Weights of a small GPT-style language model, trained from scratch on English Wikipedia.
Size: width 256, 4 heads of 64, MLP 1024 squared ReLU, vocabulary 827, 7.28M parameters.
Architecture: rotary positions, no biases in attention or MLP, untied embeddings, normalized queries and keys, some layers without attention, paired heads, gated attention, a norm on each head, capped logits.
Training: a variant of Adam for these matrices, 560M tokens.
Each number is 500 + 40 x the weight over the matrix's rms, rounded and kept within 0 to 999. Layers, rows and columns count from 0. Numbers have three digits each.

# layer 3 MLP down (transposed), 1024x256, rms 0.0934, rows 504-610, columns 64-127
505516501533539572492506550446504518411557522523484534373453492456505488475506439515459563516438526504515499461405463518493551441470523384488497597461509551498562554563561438544439443488543498
536458496489602444488471509529500514553496500522476589582499515470482549511522520484493568497496481471477506555493534492499551444496519474439512504423528479469453466512493448514441469477543475
462528524459547520491433517560487447507463493492562437542430567535464562470509534456511520517550494464498537592477556440547569483467498523530479573467465455497468520542487490467566530562458523
516590592506526516545478496476446503451511524492446474522461535458566491503567463449494488424479591487378429459482507501513572545506512440491452523454498506464441515513528460484471490519603524
505438497507542515506487528467480547508531489526470485495438509538545524450530491476469483538466452540544440532545474517581483503485577510580578515503420483487458517543484523467425513518436418
514423581498495450532455577513499540449512545542559398547541504483515445488535518513498458493495550508499437516475451501466499536541570499466449515447508517482488486525478506550462533511502523
454497457502407541439558518469537510545475542554479519518485503441517416373589464511499504517488485480497484484498489472467491434446538529471511490498537478358544390482506477549519472551522526
439507453450445514590468465453530512593476493503549577525509492527542492479456485467481569514475551407487487488588564460522514462555432536399474503466505471460520486507548587543547498573495521
467471574457554452575484478510463552444562464513435452474494511483525479476465544444386539515441505434568483409514550458538501561436500493444513546450457531505568494468505497492409540512517538
513479506464538577503488481457550497435497439486528499508447517498467505452580516524465509463494496524543508535483529556493525483462584538551447521444492465477541506463516415489552530557514418
497439467504502493500577498505453416507423481477539530462458488545479475441517507470469424517517558473518572460491462456500536561594488547553483518473518524451460526489509502486503459577477547
518500527476535518500529482501493460526506521544435433492485491456514522504472528493474493484452495504464531530505533564536487470505488512470495519525514507538517531523463452505519503551477491
490516546454536502561469506492445442537468522461542528657491419540438553473618467496532545492545496562470441516575525469477541461561476494468520506492522529464452503532434468452516522512497508
579541484467501407571531459567553518453471491564529462440472515450535466584510484459541478504520510520467510552425478488446474501511488549453480536414500500449527492489546520530559520514533473
517560519475516534465480497558444463480552473497485550455443411496523411463507503482517491478477507514522480528514490559516564573513542555453501543473477488534486516443529475488518502526534493
510579556427457444459512506560491518502445508527466442468517523557484501549521547430505436529541501471562511501486481525495481473458533526456517503556528604494525494537493488433514573527515525
474502492512525572492470549463428515518520526429503541522530516548495558462499456507507481543423573513532545546492429493505504518440530493448515511512557507542501516549514518541525508478516451
484512548502472528560493487557529517479478489494534546480429493485447492507511568479523455460533440434513478439470510484518513504446528495468435465575495415507481490536551594502508499539478559
536452458506452533519507476579476484507563476381406537523536585478521430484467467460570457481568525429519499552496478582552510458512543503436557523505500452474529464551467509514480509535470518
437484552583582472576470499512495518520519526514411567492505496464474472479540491505518523470456561512475472461559493500455525481546440519506542490508559482547503497523494464557497484491513475
531489464478492509463426394454461479514527495509575518527437391475478524524438525501536507536474508399447515457451542491536444498456481521586407454544450472431536483455554512464532527586459497
437549493416500474523491520524535521555452490479469541544578463522537474562546537472473488401495467482548531463483485585497535463476492486518469458483477571506553476541482492451459482485535501
436501516434496562551474466447383479442483498486578500501545531502494512415496519457577523537473504497501549436522424496515463552459480547570409480499511442502479524491547452495422463460527499
536456472498546475524538473448553546543529482442456492416496510457486467546544484443533533494446494571487469502502464493483490467501471554459624463562521512486524471445511520492533509495514567
496563481493549537470459502527489516530489420449515506559514531474481420525491422428501470527487530524536548492485576500494462507492581568512530559516524470523490458500510521494506552475472505
499492503509501503501514503509509488500498493494503496494496498513498504500495498510499497499501511499506503506492503501491507510502502494501509501507500500498497485503502494502502502501499508
519520465448504508427468570539553491531481514539541482531499526457521470473500473478512548504484471510448515587508399521564497509521486579475491480532521578549456541495486424528437491519523402
512523585510573564528505502539470528506511505531560534517529506454581501507454444518495485558484482507516548382471527511555565436513536514505465567471535453478507441480521470497578442536377449
510505470529537476503533460556551463510472497415510522560505472547467511509454509543504493521456548520498475556530481512543473471504469450487426450513484506473484453491505569478477504495539545
458560482452509528554484496485455451476489487473465528452437518566466519481465506525491486453501504447498461513543582557494458521483518487504516515464535587493544571546524484465522558542536528
540429485458490491540471492423507457541563448500467440538427547535441478534397443433491562481489509488498505475453518510491510505471467541478484524468444451523498455481482496551442487470463503
520512477489461597610503520502511513458485547494455492568486420503479438524411503471529560484529510509588512570523520551491478518538494549496548521526537560553488493561463444517517466510515504
469474457542597438482492459477481506498561457514507462554530594519465525491461453447496520527515486428467467538514483480548541461546505531492566493457437560489506491482489487506532496488461524
527528475495492494512469472506465485436570468460510497459493510515470475445533566502512520501508513501486504463434460508596487424483553493465563486518489496451521475481495492435492502563487529
463523494562501470479497554539485511597541501529503508554508560489533468516472467547509493493462544572478456498420482496531486540539402482446544545441502530482507506465559415555491499586498464
436496508504500584474455524570480529545470482493512486558494536502456486484483498495531555510536488527564459439592548499432483516437472514526528484451511510517534460484550408530498516592466565
518547518499529509531458466470542432436472472425495458541502417510535448562575478466485521556533474486553474493476444491515520478472524468515509540517512538501532497555474461512500523571472495
439472455514500474520495492523541526510494484567559458518480519485472463508540413483535470485514482470506494531471443438580510515491489438445508503487437457458506498527507520520610512505495435
511458506496573543530517465540488461420512473491497508511496468496466500497531527550508515564508495538432568472514441540540464522501474508520464480486530491528449497448497535516442511524485457
468534522491508467481533485440484440537462502515461519524499456505497468549437476545540530522473560512454498578597515512432541450471447510575535487529549377515482539529491469514496543481547424
460499483508484486463510523485497458506519500517428520465497500521555516436495480517470481511530515615507531610482344535481526526490511423521546538485525589507448506482553510510539485521545469
448552455497486504506458476540488580612463442507477466458518544515543417482428500484517491583467510512545503477447528428466466497604488488482525539490479501505518491495497477504453548562566523
537532509518481542516535420495535500518561448452499540467507490512477501463530465518488474479499551507498578486488464489544504521527478461472463404507507518527485465456492536493481488533514579
561560531562477488528499451506539516479523557456465468526562503443516495546443522532521483576497466474501566510511462481512461552509570513448513522512534485480507486428473420482491520589540472
538507469449471557561438521404479532557512479483505427514586471555495519644527496453492474598488489585491487493498472558567503472537487439479564480487461536492614494460455472517436503485551458
506511504471486481535449563458502484526497409487498507524453471531537476528483475471542463487479457506519481473389521498468550478528522493478583513518514460534546483507522515509541520492499527
515445522474574555434518503503545496447461537482446481488488407514532536439541536490540462458486563508499472570531528450467531514485454547568523497474520505448470483549487554483448532456559433
539448499449481440437523521414469510432530529506509542522487559486497454469532478506539497456528498520501519473501473590441519444459515456507473560487504490551482494464515457576583571469530511
525520508487517409524488537488560530497477488473486527520473496572496515578558493551476482513494495494430526560447571461512517511423496467560502386521558484473454541541475499532446517472570513
500513586516471503513485449566504507414527497499517546462480497527459426447448504501499450489491428521506510512520469558504489481445519493555553462445471481503547519463464514545559510580505472
488431486532479434573475496464515557491517474468527443490446530476514491475553479520515488486466484476461483531475481513494487517465465482529543504495473497494560507578464530582463453394514555
495534618462460429505490476607497469474465484551537426557489508546547512527488538456457422409488489499543517490448406555531451488524452537460490474461559497462460428482524441503464554475460517
511467542454506579528426526493513525482503461500587529507494491471598485473486541530502481523421563449519479463486538480544542499515543508467531540481454513515526533509513542587452482503499512
467509454522491453466502452507464482524551500495515553481431522437470524486500498588506493522596524512443497523577507502428433512538507483530431469546522379580502479561561467483531466514588518
508470541443492528486492522471444391581479527484590509476505525482512454501547500504482508542482477565440510481388409559550467531498524498472418527457496461530500524529448529495482443531539376
489521503551492462510509471530472425567507405524452517515523463429464586517462447554609476512509547527480519419435513497541539549476454435489524515449508501441485484437488501516451435431545464
471484554566543413504468481612585499491350540475480546510510445588490464583559450476549519581565473540482472492424511494469434495468494514499512527591463480488597494451538503523491538486576418
470459468518562484481540495527424402514554581514526560537572474496537406468460490561473517495470479474520562520483499534546499567498513506540484452525440524414516456507500507457514457569432533
583446551503527561464492579470456536504522512507501495535512539512479445494510496463519549489493486550533486513526489551517505511567502476515487509405542555570569509501579474449424492572485534
497455531483472443475454527554558454478466512437451531448476527450491501488481489555523523486575518533441437433498566510469527434470508507474505456464521501524555509493494522529565518508531564
542488485500506515546506527435599524512532514532529484540475432546531437455513474440515491522449561462554529474441509506563487537472561490463528520561474517496406522471530466472499520543476489
564557458477487567517522502491500483516494453475552523474392479496515509469488478535506477475467491522550538497550578490548443490434547479497498459524484502409512511448440537458565501535481492
392515480479503467465485484502497469545475506504519474536491450478644491546457506468541488503550526505419502468568489528549564492469475518426448502480519483484515445444529553439479470581516506
526473487493517459478524432465483535464539535482485452519489518517479504524489521451488534519507546515541544523474460449506512531524490461465494482564565534483431514497451533478529404464533487
536531540502537460492474525557444476519519513539513517565562506471531470525476431507513465549528471496503458441470462427485579508456447518496495422459532495450529462421409508451471508428460388
531503531458507445527482484492448524528482420467512448445552519502530502511440468501475465482463482421530497441540431426438482481518624503451514488497440547425556479563520517555494496568521512
618507498470480485517514485456551501574475579432496546518544425481540434520489515516595593528516562463494503508520498540505416524481539511510522520533537531506481516539472527481465441476599558
572513491481489461551466452562444538501407524446466453512495482479499466471494461459493486380460490464493473463500488427414472554482557529542531478553486472503478553516438449528532584514489512
485545515500453458549519454441430445508541532510472537531420473541525529497510489563492565471530505545562470541498542447493536464527456435498538562513538473439438438475510501498456506508564549
444498531430480518527498536545505456496517530482538526464535427478491551545469496448467531527500443571560487493452518510526472494495557518507491591540490456451531583492488529531444482490459475
494506430483483441504500546536470515518519459482520518482498564484447543480507549458548519502394466518451463521509493528497532449463438409516482515541481469511432524482472509462497468513567527
516493473516464548514433515538498517488577551484465535485548463442470496569533519531478574547535510405516489528439530446446457554481449582560494526508559523486481505500479499452488394553468500
531528493527479481495468495480502511498586507488496487455516554485567461621483521477501562542492486555471538476480492512520468504450542440510532506418510521556546477502478419499591475487582533
456537452508507475468407492513579479486576508538447551551548461408532478480479583541586547558498472619485536474548478469445461527450477509471501522483554483476524433649384533522499453445453513
473516579542524404552465481452491415481463499477544515518479444444542497503489544438571426501413522491445523552562510504445497587488548443474534545484508576518533572494468539452528563532506521
552455465568492502547482578534456496509480540541500440464428570486465465532472510494499489462487538524527476533633521537573484507521546504472463444513431503509395589459489573516454492507424558
568464499575495467551529511618503384507517487460416546462478497521489380497486461449551522502482494497461451503501543506437493529562448494538475478485516532414440487454441550505515480497525485
498533519508581468511474516478518514459439468534563526523519490494529515455439515483469543453559517570515507444474475479509491528549464548579591496335495447449557425483500480466518584508481503
522513521540492526520484436503561520554537523529441465496519511508497495479514567604538487526547437489439488530526495561466498494495503526458472493512490538450434525613574512512425523543490500
519511560474592490481560479597539532509509478541501532463509546442500502449472507468518572482480484529470506493484481544525417516540518485542529508565491483521537530498542496484492569432569511
503554465486532517552481527479505474517429531500423465583597535470497568522555539526573489480497583514464461489545550498495461465523498569511486474493554480544517522530450452510529518566484574
498412492501553469511449461492497505609559463449589527488560456441561474519515479467540513545511487493542552470414519493451469497495500460438433478536467491493477509517548525502522498524468495
467486532517534528491510501520581488544547449446454457540475479502411489533411451431589570485504541570460506543567521511441486560468499551483420461426524532557489550522624483478480484547571464
449478520519547461536545465483477501488544538508461483462526515479443570465531484473469513498454557552569454446484517495545495460553424569478542525495512472425546467508496545449522442478531502
488503539529481478450633559493466578547520531495596498509510482484502439473559524543534447526495513446481608571503531493593432508480453569497437479499482528547425540467539517497434497460554422
471542487486466553399565516483434491544525531561498549486428499511546516468449536458441574470528517534448524515496465506506529454520490591525537518540457451564499507495488490536474554462550565
495566463493457590462533488480506482557462452494461520459518524496513534495469496524516545473533436529471549498455500482528502468521467569514506482521488530512510471490545513446504487537496533
489524508467446451519474441498492542422539540597466456547474421491593569543503437526497559458551594465469460503459490535466536436578451523513467545423527535444472479459458509394508500489527490
527470376464498478469498498539469440491477512536528475509454429548520532484482521466562572456545457518508549509450466544433434493570485552538514514491469511561537575495528509450496471409513498
549550479439521530478537487526438560611415519461480468551424473517491542481471467478464513445487479512469545437521511479484482513491485533548518457459536461549485470484494461506521454521440549
543510501519465450504474591493561536513519492483470490514434517525483483476449493528566543484497534549509491468527470565489573485527428468513516558529481541524601455500536464492478514531494468
499572570483513599539474482472528458484519489512504515455510488579470524451546468480478523474545472494512453575475505574460477491503523567453471484438546489552477484556470505382460448403509486
494516486583468454530532488427507498571596518543568582479478470472398513503504477447568585498467522459561545436427492504532522504493507486506627468413470521473534485476491512461525461560488460
489542493480419547511453425541494527496470485535473505533451464439482514488495432580515530478483489485517534482567514507475511359486500439562513531565538473546443472509515472438398459466516495
472530468539495529494514492525535537484518535644485479554490520517508486474506410460445520461478578495479495548484535508557518517507463532490450468540543483487508471476508502513437569430510585
497501568515509484599526497499504580538504501499537483526567524519519487484486489579568445491477544481494501532532539472538401542496533481454477525438451497543562515536511451560424519489503475
452437496442482457444500479566491529510497529521487434428458497508520475531528487528486538463527525478508459523493529431474432560514558506446511462504475507550531572483456556528501495520481467
501501507549550502528536506472457534516583442491440498528479562482430493488575497433482398550469504526492487492445413485486509454516499505519583503514585516497405477413450462488477534485514446
502496505515507485497499501496503507509515506508505500500504495506495501512505491494512497513485496516488495525492497500522517479515493503493504503499508496497489506496479496509507488516505491
510544519557496467495458442452452495462468500468506466510538517490502443545542541488559466482478400474489485469480493544574509452506507505523479472445522545508567555544489529490518427476496575
473479479423514484502494491493520427495522495493437479518447547532476463481496493438483513509506532528501513479472440461449483478467509539492542603489435456478503505510448467502469465504496548
499484510399485480577478492501480524498510513454447532481456436489502533525545538428467516393462474500499505488493515501439491530472487418504534434529421528531498466549533453426460488488505559
567487426561517492494445476511474475474565521563474402487539564522532480559479477493560454526468500491493495531485476493499494477466503454424583492437441469572448531466537538450523466479550519
487520575513501485484589451463522508545557470532484510515549572553480463457523478521568445466454468573505426583488515528506501493564520576458465484479447467463433537449495448530531446548450587
457554592478554480500493479457454553556571482549447539530508495497539482442555514508526509501578552543482525521510462532525530530487442458536478461552497465533521555600531419572545464478480498
518490506473501500546531588508541547463474551563497484466502513559581549463478454533581464401489517448484521407470514527478443512510474545480495480479543437369487423479474445477473515499472500
501470553408511554554495551510561493488508508488447503512556515458437516516537469471423501558485429546485528441481479585440488541524461500494517536519555486515523545423492566469540479444482475
# layer 3 MLP up, 1024x256, rms 0.097, rows 505-611, columns 64-127
556482539474465490576516485534502510562464518387539483506502508470506495566551502520512557512501498460545554490461503483510564525556512508445550512565477498531531519512477438471518556403609530
547442519535490445523485484500492551553531401530526524483558482424515522549461508478472510548489441471535487447523585511526446476517509493454489461443524405508526500558520490519530496489611510
460535481473400445420547485519450517494497533504519430416478497498543469490542540476499496476498507516425521485456572463500443501524495481509446520416537398475528554493521529475515552555486583
532483544479406496498485439546435515497491603516554511535436455477548490538502563501524498520591497509540426387439487526461453499499475550542549485523493540503493460572540494513515528554487473
461522472549456555415506484498461505519531555506538577477546501457492492519466567539489470541519493471472508540514479481522490477453513476566496560445508497516504466444557541548494516453509488
528453478521516505476514551581535505623492511555508442560508489532506618496517579494442435529491548478539545407499488498439461505505451481472550476478528510572487529502513470516543520561527564
506558469509465476490509596475566430460464508506458427495540531543504518575526573550496505440570558422638548479467472471539437535550433516471538452602522474466507610506489522564546553526479495
447529439531511445427446472448483521515507481536461510572524532558496509586497539506549561498499551527450506519488526546510539460529480551487473491453535459491503480526493466463563485473484495
512457501544498438449466508503488561588444519464489457500523511480480524460492524531570509525477502488483423397474564541538473492580449554505477539536497523532492561431467533500503518554493461
503610538499452545530486466525431559487479497541505512507504473456533517581550441527493445537562419509474420490470469565522490486527414489532500457495501436516505548534568541538556612501520448
518517468491481527509497542533471469466500407513491504489423425542536514457524487504522515514511464493445535500503543504451464560498524569501527495503580460501526473487519499532493522494516540
453565525473490541520540469589462441508424478477529457517542492451429527430517635533538534467523483483496545448562472434460486494497529547504516492459467495504480569550492464536506566504454487
495466522525494508508533492511521472525525431541412527584487448475492470523530518572507517506490476454539442513545437490530574496443512598469550495544569514534504497451531515480473488512508465
586503512432558480490467510503520473539460532482504527545500453476480575444434512516489426473525519503524510506489573510480499507478511557568486409510425480500482457466488490401483544521418465
484502491512446429515522484535533494456411515535536458532495503469454528487544496481551538521505548507509532482447513509520518445558445482497629490424519432556495512444531452510485538472534419
501518522539478483527515537470504435535556520480533513518442495503459480469504499501504535529484452478449559430475512479518525521467532458562448459514529476557517446510466496480553519492481547
460496478492510482512547542480506492525499481547533551506494524415489458497539508454430517479497526501481513510513507512473455507528500495536464505464513531501474433558498495549489513479493529
502424482535437516509463501542494503456487442478457517541449449499538502543544564460424447527463514526628511498514487547578408496513537569578543498536505472504567486455486484447458518547507440
414538491560501489525483499472468582510397497458560478563448476505502514561407477539481547531554509544453479398511546445482507550520480489433491455477422442589604558604477507489474487525507598
514515443502476541546504541524501451541483467519477532489507549507519472479521576423392488464489493573499597492526389534465504492573528433544579491569513474499485477434474522554435571530532495
536470546498482481509483490526478408574517476428532497470498460603511483473415554502521467546495453529462566433519500481432546474515550524590469522424464475503488475501581474433536482433490513
494517491532527469496490538502523576489489495501513440500500446467536517528523531523522526472522473518509430524573502481463464423505469455492519399521491467428485492527493492447481516455500572
404535482514509529489555517558496520504511484521512380459491514507527573561486555510408525451488496512549575464461471463485410587521474551494492471494512500561537541556467495524506489513459508
449534443437521502502430487531553513465472477513449512528405487477516460525455526568506537545564445522464510479451479428509519503530469576570518542534483512549507483468551444528483480475439494
484506499508488529488495505500507526511489506500496500473477506509496505499495519497502546503516499493498524498487505479501495500515502512507516493491502475500507499492503512494489509491499505
534520435522495496395534562489486468537432550431491541457565423526488465470466495521506446536494531449477510503469455473580496488482445396523489512463436405494432490516502499531447495465509514
436567535490514486483495485462495498517500457475485546428446529464459490449514516450619504590497498516402542494531443503481519477501500456507505483514450462455527479562486544520462459448563514
463503458522533567534491471531526512476458515488484530530490556482493536472529498588441536437501506443528502507493481522480469511499460493547497495502496525501501487534474496490565549493419465
504558476539448538579535510578549481541445499557458510491549467480446558548492480489488514479594539544490435455537502484494518499501470516551542499427517424550489506498520477514538499480504495
526502497518431507468541629448488533537545458500490466469452472494500498525527485538493536517554522551555616440421456525510546442463497512529462537533515432480561415425530475509489539470463529
461518478479450491481553535498503547453484526526573556438500566524540471478501595485513457533514444429456470448578547398531515542491493464523557473462483513535523543479531499494526556435504479
437480486528457513475512535551518498418481499529547532496474464550494502445442508490528508477531514525485597518514577497486455531512505508564489437452456491494495475455474498524543463511482469
489489447491538509508504529595545524498511492536518458512482437535467488494492515522412501537492411432530529525584602475496471484505524563521465486369530511463532507543545491464501467509438492
511500499403497531484462517589444552554509503524451482485443527472455484447435530552528551480442460469502504427581522507482482517504545529499491433484465462500484523495534472559494464496451469
496417484516543515498544459465493482506460485497473540472536435425461472524487579480530551515536498482555493519535458518422465536509449534524587478434525454414451494461566472483498502472519518
502539504474508525510567560560519474510436513539521457404463465492458482618569509530522497493483397523518504524513564545569533533477474534496475514524522461482466474490506486550533488485560466
465469436561503489473441501435506482467520535519447497491450510515534517500498480575494459492525514488538563521532492452569484551508503574473478478511520534480573565492508480443541514506416458
521517443480520485500458490538529493500529478528525553517520482629493532520437519582505449549502497504601484521564497384569529501449434494566494461459448514585519486520570522530559485571528499
528513503533488496543512535507494533539530505504490491480505545555506521512462521427491500450484529437578521443513476465494492459493478504570514436469435535532489536512503472427532500520440519
521610502551467529471502524581528543574493484550504459500495478515430480547445515499457548530489535542547541468511519455487506474472562500530494533432476532450472471476519496490479523489468609
458485476500415530455496499562579521593507509463593454431585474527510460573461517525460512507591480519521475479503523503470422507526554504501536522467492454509507409484476574508481503530507476
543514540468466542437488611509515520550462505500440501468448515523576541452482479505527498537467552576476514361471492545496522495464539504518470451490495433501558537504393501511434497505490467
542566523468465450475467509505540487573501471444500487498513577418494542532456543480510450512525492501522534452559451589437437472484533464512535526423517497430499481581488512461491463543535551
557515503508459499470495516578477544564469575540526522552422505549487548460453515479560521558522491508532576393489489456457490513482497503532473481459500478477454475532478449513568529482454446
514476476553548456490568544538499507502517485433484575504496532452470505533433525478471526560523532524502519546514515545517513492492485417532522482487539411516528463536446526523510502471511577
564450540490444561467513567532490523490460566417522530494406466562577556508502526538551455534463510528459508520460503517448465482462490536446415523388469477459572492550504521479534478531504545
516482500553468506551476542466448523518504477483549504482541438468508517487573550499482457480485420489477435507497483516475530526466534444553444552471488456551514532456530464463550524414502514
462485496546444448529483524481527420437521455461435481459537540503494477544523556533462498515503491485425465463430509454501511584495519507507499488484491462496465533531520476432554527496523490
534501486546520505545531544542494574545489479500489406428548526491500512524480475537427506516509479416560563523478474556547583543439542485577472448532493532474574523486496518514477505556516533
382496406587468480536544606487470484532491488387528510466440499547446453569564555568516526482505528437463450529496497438484485530501532458506483499507425402473502543488516551504450554463553493
465556477497463529541452520531492474478538498510573493415388470470431520543458599480527556493493463521476496486390514435524535467485475581464521485561527509488521469423455545539506490480436514
503511504523541528476510563525497518506462456540526422449466516537492503478490480498488526531479426532499498541544513464477498494541487472528528495550485521486480464448528429434533556547532540
447511518545500589507483512526474472517500453547532486495491560480491463539389512499425513484541517485471486511540503520465450489483598459514475518452522441566487415505499592457528519436498504
497486487494552551421521553519471535417521491482465509448508495535490605589467536507512572564614470514488554494507533477527501510516571451551449521522554438518548485474467558462521452515469483
519536473515411482464512517496454584520504550522472463474577542495580573462545541478548504487487560491579573523477485449503454569475496541490527425532521457558509500541489484508505466472568486
370533394511462469524483528546450541499459490485528484494511487473486592466447452469472431555543493526483452438539547480486514538537533463496484424463535495563561553491504522466517498564420475
467486402507562454501454463563528465541545477460510479429447439449475517492501496494489521496469460510437524473463556461498498460544440468495533530580413457488472370486499473457423539494467526
519472491592429520508478456504493472465490468405461535465534502508515528507572469465495579510498476446500485522527479544558445491524556483537491439535457436499516517538534469566479564528554556
477515550553496540492489491573435557513471506496640526442525469519537486567528527474433505543545448508447536477470516514471480487491455501495559500569472504456545543525567546578515521570457489
515515460420446565514518516547465454537460511492451508515417499555525464556535490530505487524486517502503548428461464536538343515525490572511527527507517482523463459562442510485532502501453537
554507513573530513492514507524491464488440454505497549458476530468483458464569505511484496526542419509467417513562525460505503515513514532562510479482525540578434527490480551539545543500492507
534552521549551572517465525459522397435548479501524556540500505516495568583567540491472504455493426563517549515464480458597477499458568499558540492517438566467481540481495504541416521523482447
493446546517502495566535490528470521427524406526422430482502487517493556540497542536516553508489504530461589462488508448460511450499496510523509476541512460566506475478470477559513511469512540
462499447494464507534595485497519521482534487498527443541536499540446533540423506484477536506526459482528536508440462483470525509505452485501501492554513482517584490464444481496475525481487578
498555519521563413507542544491565526529541537472438501501496437468504532497474552501539541493480485477485519446530504540542481561513440482518541511533546430574502487460518431478500490440518454
431429466486525489491520479536555436564541442475437593551521479531481485566513492524527443486589515590581468535481536511549496437481496509475570450455516494536427534411440540430522484485564488
487454458528545496449507529500521475544476524527461513532504525543530490569456565462498542488508533533500498545449566534542509488510486496503462482456550498538505484493504543485536494461510488
523506501470560551494512576522545563574451448540484501519447504470464517442529601491506532472508505485573478496489472439521605533470433507557563447473450523540470515463502495498502547492528465
466480535583470548483545609430501467523422529526448492559448496522550435504529572523456598455487450445557502505505502484462442586489559532441493483509517523572518500509463506467523473502514515
527487488580520492558518489550587471488494525522562510574500465536488480568497536502505510507520516539500515481445527486478478505489496452455579484437451518459495463454510469534573519471499489
445504419503447501455474585431544504503514460501549511504513477436512486534455460521458459533497404524527435484496480526521483441486410513491592477493488487529499557484498523451514519496393493
498546478468461507523492503488456471546531433507449424474550467467448522528532521474439494528467483515481540527515515529413461481492471451545493436479475489516496451506493600521474504522483479
476543450557537516531505587554513499498510481529529458504432500473464551536516463529484451456502454517510501525549526441516523534598509551551501509492550490469563477451549437468560446432548535
511455475566490526488506597517544550523514521488538508526554491473500539527539524500488532574573512514498500462492444440529444517521463480432509483481547481478500455480513580509484463498478590
485500497464511485459485549439531535487478495556529509443538531438501539517464497484390510545574537559510442555561427479475544526523470505483562468517464553497502583544508515472531557504464625
498477459493577486492439511518578514546460508480513482509528539462488513558493499594484540461498492485523527529532470474521574514505434547579597457488489565548506500528501498505466548486425495
501537491485482526464522496512449583527474491478525516415473526549558452481496551480537518500534527503527489574503507424530452482531517512496482469471455465515504538520517454418521492521483554
457546503503395538451556510483440536488419480531508482499528482459563461513463455450509530580476448526518511491477477514482473472566501543530549544467512465560487559467458571388530488504504494
515498475489498569520514548508467431581466528491466457419489549559445590507501477479510485441582556402509521443491546561465542518517474488503410446406480435444521475459520525557506533533505503
475562507545532505467521527492477513511483488433506496495497474492509466502503519470562502501477524482544493405549577542424494543487553494537533538541509476461543492547521497452554507499507494
438495512545513511498454462464464565487490511487442478421456487506503518491493518516553473514549530515498557473531484508470507503514521535498464530517519457526529552486456515453541478458529514
502457494461547580517567475533550540587439467492528540574517383426459482508500475466510587493467523464446539463525470520534488481433525509569519468546531479538501534467481481491456515543449445
473516492546510474394476511540541448469532528449446515463509487517501541501491567543410478454463498420499518447422585512506523453544524445478438467476461488550475490435447522435479485477435510
545496573513473486459494516559547485467464501467455524531457436441488461488473515592506594531495514486553485476515554499547546531505526539433512439464467503520589508571478463485495444486395528
391406443521476502479506470603506513599523475496563485503505554498492476512515512554476520479479470524465533470531439452489496498479536423537539424513480337456476532443462563471437492419483492
495496488478479461533504448527462474462494492537484484509454475479496509500505508520482485483489511472494519512532509475520440506471545518465479558486467486529526558573458542524453506538477508
499492495449496468522451468546505480533410452542594502477526468470506519485480505501492472487504509420496546455495533525571406430537504500564471466535492440504442485531561571484467540533549466
478535521530429496475487535654541557504521396551534488579494487467504497558545509535486506512520453488507472464502526581577498429434533457543489468398485417519527522511533496448469503530482458
410565497556458581533511495530453497497551450491483552486465514517506506511465534473559507468487435507506553585504466431572487467474493586454554481509513491481474502520471499531451604531487481
503479487503464553458533572451573418511561499515436488490398476511486503566504501529538482523511517530487499529513493514513510525410538576483518515519458477520490509477471543423547587475527531
433513549537416582490545511583500462418415524509487420491522496474425499563418526459506533471486492458461467527450521530444509565509480480532512471521535525499580468541465508412483521519512600
515442466554457491418485609501480532546515455496536499490396535524417470532466511534556531524437522412545454466542472424538561563484498528437571424546503528504419465474406506471567501527465442
541544448446529481566478477530425468533458513536533438571323503513494439515451500548499534465541533455473572492443475509429577521567469556482533525553550458499463498525484553485471580533421506
415527401559527479479475487532466385490536491548573506451531493522438473502462570501439496511495492470545540483536577557429429473550397534546525450485439537509511513529538562475547525517437542
482492334662509509430562570610457521505565453529476463547481521471448423528471525478531432567499574498552501482498458484512524530523463566529567430557525415489622483581463521532412545493468526
506516475561444504527485562459494518556505503523414551497532468545481547497501539505470559503525474553559487437396462495525483479469488520559505484429467481535511519533499501503548481541494524
531488445521470498432435549575457404557537545566499525419462551547438468493525502524394437566495423477502465463398562534569525475458516514537551524516503422462546498433548547571516601483472483
503498503509504513505510517513511500513489485499513504506475491505495515494503533522496505496499494502504504529503496503524495502504504515493500496497520500470512491503489504501491509502516502
487520493519439539461531531514476480541493541521529458469533416483513511488553479504524559500422506485503520466452460510462550481557512534514514497486554463475491532410444568458445499505437619
439586503541429485448485469505507439487438440476533529460514480491539488479518517562421502441555503477517521510514554509494441602515458528559581424459526519459529443467498602433501484473464415
523555430553515524468540467562499481524532488528554461470461543541491448474472579486461504543518531502583548478523549476519511482498473483542520477528470534540543516504545485495444546484453398
477545474507474570395487522483550485455506467511543454502527505601521536514506515509513547473487478476562604442532518480511442514509568434534568517501534418512586531493466475506485446527494568
520537473527504453461552496439540439552507479489491480444547573483502524475551594575469506447477479510515483393559488496386462520449548422497506548526493388472478539526491537503504532486481567
537518506521478514479458551520473432466510500526530484476529464537493522541427524425549537461556498503518541403501511406512527546503487542418492495501477491565489502458464576469456548571489544
492499504529457452425546582556551568480547465488512513523529528529491499459515516517496473470490486512539457506537574500510456577508510519505415595431516481528546536475487509432569537514510521
450549463548444510434547498501424574485491481477480446579477467450472524554470520478442494451550526444447530525553532483407491505434507532523447442486525489518556531505446542498515526483467519
551537533540459576450484560474456499511503537554577532496499497486458449523511497505464512501536427493519511541505506538476542528440512438545480501462485510474553552500515491536461532442451513